From a checkpoint of a small transformer trained on Wikipedia.
Size: width 576, 6 heads of 96, vocabulary 8192, 55.9M parameters.
Architecture: RMSNorm before and after each block, rotary positions, no biases in attention or MLP, embeddings untied during training, some layers without attention, paired heads, skips across layers.
Training: a variant of Adam for these matrices, 769M tokens.
Each number is 50 + 15 x the weight over its row's rms, rounded and kept within 0 to 99. Layers, rows and columns count from 0. The size before them is the row's rms in percent of the matrix's.

# layer 8 MLP down (transposed), 2304x576, rms 0.0356, rows 1279-1290, columns 288-431
087:61 24 67 56 48 45 52 35 66 41 30 58 43 76 52 37 61 00 65 42 57 29 32 60 63 50 33 47 47 29 42 60 49 71 56 46 27 50 31 83 53 70 32 37 50 54 51 34 32 17 54 55 64 39 50 49 44 50 37 27 50 46 50 18 45 58 71 52 54 44 60 52 48 66 29 64 37 44 72 47 23 32 66 46 62 63 57 48 35 25 39 53 56 44 80 69 80 51 44 51 74 49 19 53 47 26 56 53 69 77 49 58 44 30 54 69 45 43 48 53 51 74 47 59 63 52 49 56 54 24 61 63 63 86 36 35 45 35 56 36 51 51 48 71
097:45 52 63 51 26 52 29 32 69 74 50 43 59 40 16 72 34 50 65 57 57 53 55 54 46 68 38 41 66 34 43 57 60 52 42 71 56 56 41 46 74 58 52 40 37 68 71 61 40 59 45 56 64 70 51 04 20 28 34 37 62 43 53 78 67 75 55 40 63 23 61 54 39 42 61 14 67 56 59 44 33 54 69 32 64 54 18 49 68 58 45 69 44 36 56 58 41 69 65 41 48 45 48 26 65 54 45 60 23 41 46 68 38 48 46 58 37 38 54 89 67 62 53 28 65 60 53 65 36 59 80 45 68 35 26 54 42 52 60 68 91 69 58 50
098:33 35 65 54 60 33 14 42 41 29 64 84 78 64 41 60 33 40 44 41 42 19 50 36 49 54 47 54 29 78 32 65 46 60 44 45 16 67 51 31 61 49 48 74 55 51 38 63 66 57 51 41 41 38 38 71 69 53 20 41 44 50 46 87 10 52 66 45 70 46 65 70 48 87 60 58 42 55 39 74 62 29 25 39 23 45 62 61 43 44 55 86 50 55 37 41 52 66 77 52 70 79 39 57 50 35 59 54 39 75 56 46 58 52 56 47 36 95 35 41 16 37 70 55 45 57 43 52 37 54 52 76 68 80 49 47 47 28 39 44 41 49 71 56
100:60 54 36 48 40 46 41 40 63 63 49 49 71 46 51 55 41 66 44 46 32 20 52 48 31 44 36 47 66 61 42 87 32 72 47 40 49 52 41 23 60 41 38 46 61 34 38 56 64 54 43 28 46 11 51 40 51 51 67 67 52 69 51 82 56 62 64 68 55 33 27 46 47 33 66 44 50 47 40 51 77 54 59 23 66 41 50 33 58 59 33 45 69 53 56 41 49 61 52 47 59 49 62 64 09 49 53 39 13 61 35 72 48 31 72 51 75 40 45 82 64 44 83 50 45 78 55 58 90 65 45 83 48 37 30 46 26 30 52 58 56 71 89 66
102:68 46 59 48 69 60 54 41 53 47 49 59 67 41 68 43 52 51 32 49 49 26 56 76 80 63 52 55 65 50 46 84 58 27 45 50 34 61 29 36 75 34 32 26 58 40 71 54 66 57 43 53 63 42 46 36 51 45 64 55 73 35 40 59 36 55 30 39 35 48 60 47 16 59 60 63 53 57 22 54 73 53 33 44 45 29 48 33 35 54 47 52 40 54 49 42 44 23 61 39 49 08 43 47 66 59 44 80 69 62 17 55 37 43 61 44 46 74 33 64 36 26 37 78 58 55 71 50 37 55 52 66 48 36 58 71 32 53 50 76 56 61 71 66
096:64 53 49 29 55 63 63 60 35 58 60 22 47 36 46 62 47 41 39 63 36 64 76 22 35 66 55 60 55 44 49 54 51 00 23 53 52 61 16 50 51 71 42 66 45 61 31 61 37 31 47 67 49 72 23 50 34 42 48 46 58 54 34 66 51 51 65 79 40 72 38 56 62 59 35 56 44 51 41 44 44 78 33 88 34 48 38 38 47 42 77 54 38 73 67 56 56 65 42 36 64 55 25 64 53 38 89 69 45 71 58 26 33 34 58 51 46 69 35 38 25 26 59 59 64 42 93 64 33 47 40 68 66 54 45 50 57 52 41 51 65 60 45 36
104:66 62 46 61 68 27 61 52 93 64 38 66 56 64 58 50 71 44 52 68 39 50 68 39 56 23 12 60 73 03 62 61 46 39 81 67 33 62 70 61 80 53 46 69 57 56 36 50 64 55 44 49 44 29 60 51 30 77 53 49 60 49 38 52 45 34 54 59 02 57 59 26 80 36 52 44 66 64 27 32 53 48 59 33 56 29 54 30 23 23 46 53 61 37 41 39 60 20 23 36 61 31 43 61 71 81 37 34 51 48 55 29 32 30 26 46 42 38 50 59 62 50 52 76 29 51 57 29 30 56 35 59 58 62 46 64 59 74 53 59 58 64 53 62
110:27 51 29 34 31 29 36 71 76 66 49 64 16 73 34 73 55 69 61 26 53 40 51 58 30 34 52 67 44 27 34 70 45 59 43 60 21 31 30 24 63 79 31 38 21 35 54 47 39 34 33 57 52 36 58 72 44 53 53 49 56 63 46 39 40 38 46 52 31 67 43 62 52 60 63 35 52 59 64 74 53 40 40 52 43 70 49 69 53 41 24 44 38 63 40 59 24 62 38 49 59 43 52 61 67 46 55 52 63 52 33 18 58 51 48 55 45 47 74 42 56 33 46 49 64 27 41 27 49 39 25 38 74 37 37 75 57 92 60 71 58 66 43 41
094:58 74 66 50 42 67 74 43 62 43 60 42 47 42 42 76 49 47 53 49 55 42 62 59 44 50 50 40 32 63 45 57 50 51 51 63 58 29 42 70 56 50 33 68 56 19 53 22 46 38 71 73 64 38 29 75 47 49 32 74 18 55 31 34 63 62 59 50 45 79 50 65 38 34 27 76 52 37 45 55 22 32 74 64 44 55 39 42 67 55 57 46 71 42 14 32 41 66 53 48 85 64 77 34 12 26 57 30 58 49 77 60 56 30 66 59 43 38 59 42 58 53 42 68 34 38 61 26 48 38 60 44 49 48 29 47 56 59 45 74 72 57 36 69
101:48 46 36 51 43 35 40 70 26 35 53 61 81 41 29 45 53 44 52 30 51 40 34 37 46 44 74 57 38 64 49 52 40 37 32 57 45 53 64 33 56 40 36 31 47 62 70 70 41 40 43 49 46 55 25 29 52 18 34 32 67 76 71 61 58 30 22 25 20 70 47 30 19 51 53 63 69 40 52 56 33 57 62 48 81 45 44 53 11 48 43 54 33 54 57 61 50 55 49 18 23 35 58 79 36 39 37 50 27 53 39 26 13 38 60 46 37 69 40 40 48 44 69 74 67 47 48 29 85 32 33 41 52 90 36 55 59 40 53 38 67 60 48 60
098:50 17 76 89 87 48 41 51 50 68 58 79 45 53 59 21 68 48 46 62 51 71 78 68 29 36 60 50 70 68 75 54 23 23 17 35 53 31 57 44 59 26 39 57 42 52 48 51 56 53 56 36 64 51 48 43 64 63 03 55 43 47 68 53 41 80 49 43 58 76 42 47 55 62 47 69 67 25 49 64 61 77 56 63 54 70 71 49 80 55 60 35 46 19 59 31 62 38 52 77 33 67 63 46 72 64 65 59 31 59 48 39 29 26 66 77 61 43 67 53 35 36 45 62 59 63 38 42 43 49 45 44 54 48 35 33 66 53 49 58 36 64 25 12
105:62 63 55 32 54 48 48 49 69 46 41 41 75 46 53 50 76 58 25 17 49 62 20 50 47 40 45 66 42 43 65 20 43 48 53 75 46 52 46 44 72 40 51 69 59 56 55 51 48 54 56 46 47 51 31 26 49 55 44 41 56 57 67 37 34 43 62 74 70 50 60 29 41 45 42 55 76 48 64 57 69 54 48 71 71 59 23 30 40 63 58 46 69 25 13 49 38 46 45 65 31 36 70 56 47 45 34 64 36 52 45 62 89 22 31 76 33 43 36 29 77 55 67 47 58 41 33 41 59 36 40 58 38 43 52 33 77 63 72 40 51 35 73 35
# layer 8 MLP up, 2304x576, rms 0.0413, rows 1280-1290, columns 288-431
100:61 59 43 52 61 39 49 43 54 49 57 66 63 71 50 61 32 59 34 49 38 32 76 83 43 84 35 48 31 63 53 19 80 67 52 49 46 40 75 86 49 44 39 39 39 36 41 59 56 64 36 45 48 41 40 60 50 79 60 55 55 61 47 50 47 39 28 72 58 33 70 66 30 68 39 63 79 70 48 43 41 62 64 69 60 63 28 40 44 25 43 35 38 35 46 52 59 49 21 82 35 32 37 28 59 54 33 56 32 79 46 41 47 64 73 63 39 28 73 66 55 60 54 40 33 60 48 50 51 44 50 35 55 23 10 40 59 48 62 58 36 27 50 42
099:45 22 60 71 60 54 37 25 59 45 79 53 36 63 41 46 44 42 29 62 39 60 49 59 43 22 13 27 29 41 39 62 77 65 57 79 51 57 58 37 35 34 50 47 76 71 45 14 41 42 25 41 57 41 58 57 56 57 41 58 37 54 70 57 59 50 71 34 38 41 79 54 40 65 71 77 64 74 60 54 52 50 34 72 48 53 49 51 71 70 46 39 33 24 61 40 48 42 57 62 51 59 60 52 59 70 80 87 59 42 34 63 52 76 48 56 26 37 38 71 40 57 59 55 28 51 27 28 50 73 30 29 65 50 42 47 51 39 47 64 52 63 57 43
100:46 47 51 43 45 49 59 76 50 63 54 41 76 44 68 52 49 66 70 46 76 29 65 25 39 29 51 73 67 67 34 70 33 46 42 36 43 54 54 57 73 32 58 54 50 67 55 41 50 41 40 45 76 58 66 83 47 47 49 58 55 41 71 57 64 40 62 41 80 61 24 63 55 43 30 74 52 72 58 51 48 37 31 71 29 58 59 41 61 57 43 60 51 46 47 33 42 33 50 57 43 80 36 32 55 46 20 35 28 51 36 62 24 25 75 45 34 86 41 68 27 62 58 57 56 73 40 35 62 60 28 77 44 20 24 49 62 60 43 59 37 63 29 39
099:46 48 50 64 70 77 10 35 47 53 26 67 35 74 56 59 55 68 60 39 32 49 44 74 41 47 45 47 33 37 79 48 75 56 46 44 36 61 47 37 52 49 38 76 57 50 37 71 25 42 40 41 57 32 45 38 51 37 55 52 42 19 71 35 56 72 49 69 56 45 40 03 62 63 67 59 28 53 57 39 39 57 44 67 56 29 29 30 54 39 32 50 81 52 42 35 33 59 38 72 54 29 51 48 35 45 67 69 48 57 70 53 61 43 35 36 64 55 49 57 75 57 56 58 77 68 25 56 36 45 32 56 33 58 54 21 56 38 50 69 60 42 62 69
092:18 41 50 68 72 71 68 68 45 65 68 60 82 56 62 23 50 63 57 31 46 66 25 86 37 12 50 52 42 69 70 60 58 35 47 57 56 86 56 57 42 41 31 26 62 44 48 55 68 58 61 39 73 20 59 58 34 70 57 56 52 33 77 42 71 32 55 44 86 69 70 21 60 43 32 65 47 49 69 45 33 62 57 74 40 68 29 64 58 49 31 55 43 49 66 50 50 60 32 58 66 47 55 49 48 53 57 70 62 36 55 60 54 40 50 29 49 59 59 55 31 47 43 32 55 33 46 57 47 35 40 59 37 65 33 52 43 71 61 49 41 47 55 59
106:63 45 78 71 42 25 56 53 59 59 59 50 66 75 55 58 41 59 59 40 53 44 76 48 13 56 38 83 32 35 64 56 43 33 46 65 39 83 43 52 31 51 40 44 33 64 55 90 52 35 38 36 68 42 73 59 36 51 57 75 66 41 42 71 44 60 49 55 21 56 37 31 48 85 62 57 40 38 67 44 54 46 49 62 39 65 63 42 44 60 22 68 64 33 44 00 68 42 37 60 57 69 42 43 55 70 39 53 58 53 57 50 06 42 68 52 49 82 47 77 66 39 85 44 44 54 55 62 92 47 31 49 49 51 40 31 53 51 89 45 53 44 46 29
110:49 28 83 52 50 56 47 76 54 40 50 92 92 43 55 37 54 65 22 45 43 65 47 47 52 53 35 59 27 38 64 69 52 42 36 44 47 66 51 55 68 54 36 65 44 24 46 46 64 30 70 47 41 64 49 57 61 64 56 73 71 58 71 35 55 70 60 49 31 30 87 48 27 60 64 71 40 59 41 61 16 67 17 65 77 61 68 45 64 36 35 63 25 48 51 63 52 50 53 69 50 31 70 29 77 66 18 53 34 40 36 58 63 26 75 59 40 58 57 60 74 37 85 32 58 29 65 54 48 45 32 41 35 60 54 26 72 51 69 44 48 55 55 50
098:40 47 52 67 55 52 29 52 35 40 74 66 48 20 37 53 71 63 54 31 41 59 60 53 60 70 48 60 33 48 76 58 52 48 37 46 37 52 61 59 75 58 29 44 27 43 43 66 36 38 61 32 46 53 54 41 55 68 80 40 68 32 58 35 50 53 54 54 38 64 18 29 39 35 38 44 48 64 51 66 40 65 34 65 18 33 43 58 57 39 62 86 62 52 53 56 60 55 50 40 53 51 41 32 49 67 59 65 35 59 55 27 44 48 62 40 50 38 52 44 49 61 70 54 47 53 35 57 36 53 63 56 50 31 56 08 41 51 70 43 73 56 32 46
104:65 48 60 42 70 47 47 48 42 49 46 45 90 70 45 69 39 61 60 27 56 50 60 71 61 32 67 61 69 55 43 41 39 62 63 57 48 38 63 81 31 71 37 67 42 17 44 73 51 54 49 57 54 55 36 51 36 54 56 37 64 47 64 47 62 38 70 32 47 42 21 42 67 24 54 52 64 40 59 41 38 53 22 73 40 64 32 69 48 40 43 52 74 52 51 51 53 30 65 41 28 54 51 54 55 31 24 69 47 41 22 51 38 34 34 36 53 63 47 60 55 60 70 50 51 28 59 40 44 26 51 31 65 42 28 53 57 35 43 51 63 51 29 46
099:30 68 45 57 67 99 54 69 38 58 28 59 48 47 38 61 47 60 35 57 59 34 42 52 61 35 50 61 38 51 37 60 65 55 33 46 34 41 74 55 34 64 57 52 70 43 42 31 66 53 30 57 40 79 43 51 63 50 50 74 18 69 13 43 52 62 54 34 41 47 41 51 65 52 39 67 39 37 49 68 51 54 54 73 61 10 39 71 52 40 44 56 64 24 71 65 55 38 29 53 33 20 39 51 60 47 44 58 57 57 45 50 58 09 31 63 58 49 50 54 53 34 48 53 68 40 51 37 70 60 74 39 42 50 69 48 33 44 38 66 49 53 31 55
105:37 35 61 43 30 35 53 43 35 33 57 62 60 53 69 85 62 54 80 64 23 39 33 51 56 57 55 51 49 24 69 46 71 58 40 58 50 33 59 51 44 53 53 71 30 35 70 69 71 67 26 30 50 51 58 58 64 36 50 48 58 32 71 42 50 47 53 44 45 62 58 43 58 45 73 46 56 26 90 59 40 61 37 84 38 53 62 77 25 59 47 32 51 23 34 61 28 50 48 32 33 28 45 29 41 60 50 29 39 60 48 48 48 33 50 49 66 36 42 50 40 31 63 34 56 69 43 50 64 77 66 52 73 41 34 54 60 31 34 66 72 31 47 41